config.toml
n_layer = 12
d_model = 64
n_head = 3
n_kv_head = 3
head_dim = 32
d_mlp = 256
vocab_size = 8192
activation = "quick_gelu"
norm = "layernorm"
norm_place = "pre"
norm_eps = 1e-05
positions = "rope"
rope_base = 1020.0
rope_fraction = 0.5
qk_norm = true
attn_scale = 0.288
bias = "all"
tie_embeddings = false
parallel_block = false
extras = ["some layers without attention", "local attention windows", "shifted keys", "gated attention", "value embeddings", "hashed n-gram embeddings", "an embedding shortcut", "learned residual scales", "skips across layers", "capped logits"]
init = "normal"
init_std_qkv = 0.0625
init_std_o = 0.0
init_std_up = 0.0625
init_std_down = 0.0
optimizer = "muon_variant"
lr = 0.00799
beta1 = 0.95
weight_decay = 0.023
lr_head = 0.0106
warmup_steps = 0
schedule = "wsd"
decay_fraction = 0.907
decay_shape = "linear"
final_lr_fraction = 0.0
batch_tokens = [8192, 16384, 24576]
seq_len = 256
doc_mask = true
train_tokens = 132700000
steps = 8521
dataset = "wikipedia_en"
Each number is 500 + 40 x the weight over its row's rms, rounded and kept within 0 to 999. Layers, rows and columns count from 0. Numbers have three digits each. The size before them is the row's rms in percent of the matrix's.

# layer 3 MLP down, 64x256, rms 0.134, rows 49-63, columns 128-191
096:480495482502544531477503579509451449553444535558462478529530487496553420508517521457483491503459437462478498485493541526486538535481447497482476509511499496486462508485473476529443484504468580
084:596514512511533475524539537504581480513500512476524443499542493432499538473487488573469447532474473490564411497493486447555465513504544505523474484515416501531506511499472407524557450510539566
108:485517515495489509484475438476553553467443445530401505511484426504448535481478478501507571512571475475503461533446460530568455438571572472532467548524486510454436505516498553519509489531538557
101:507480442455504430430414523484512482489514458517521518462480476481513513456492491516499556464486492555535534502518537528507466501550503556536455509427495461464540513521582487464502550488463414
093:528503549453536436519513500453504545507471519574548438536419530596552444624490413488529499499553485605473503512497530469546490519543529571497450487518560515511531523481551494513522531515464492
097:555509486514605477481445500560510518491520559461429563516494508473578570484525541502550462424493526527530506498515441499486556502459471550541543527504524510456509514553438392498535466493471477
098:474460521519491498516552526487518515503522481500445458576501445507478535571511526522529511484495515508428500518519467479465500526552459531463534516447598502477494495469536489509444526522516407
096:528522481485512460464540473489464457493535475460421500506507444466484524433457458510519487480484450543483507502513523510437530465527481515406485536482547470449450494507502596500435494505502529
096:422464479483415498427461465511503533516496494533537488505470543484462487480475470512487481459444524487515556495497452451537472490494483527523503460529516504515514451554465512467485500465545573
096:507484504566547501529546537474615511482520528448572515457553561503514538522478504466500558507576504524496607511571516522505487532494557461536505605490447515525516528520587499501512491525528574
102:532574462464531514493500543521528518468476450489571533517469524527517573519510421464507538521462468474520476491505529496455571515468485470437468486484469465510537505560519601510469500519527363
117:506434508481500521520526501562532559518449499545529473512534522508571515547510529517462425515465550558542503487509475506547533483543456514543541605547537485483532492544492505526459543551494486
098:425421459479538487516558524512493439493523494479492497520533428516431495558501496460474482488443477490472500524463450505397511484491484603516498482508441499452508436530498476457495486497502472
095:469465486506459492471512464515461566460528482434450441516596493538511525580492538455508510491550464455500505560518498426376459518493493500437459547475498458515509467519501621473518515532574540
094:526478511485574492575487424456542559462557521455522577449489530518519444547473513484509500550528470462534489530454512485530411504429499461480551437540501512468543528441494468510487500476457455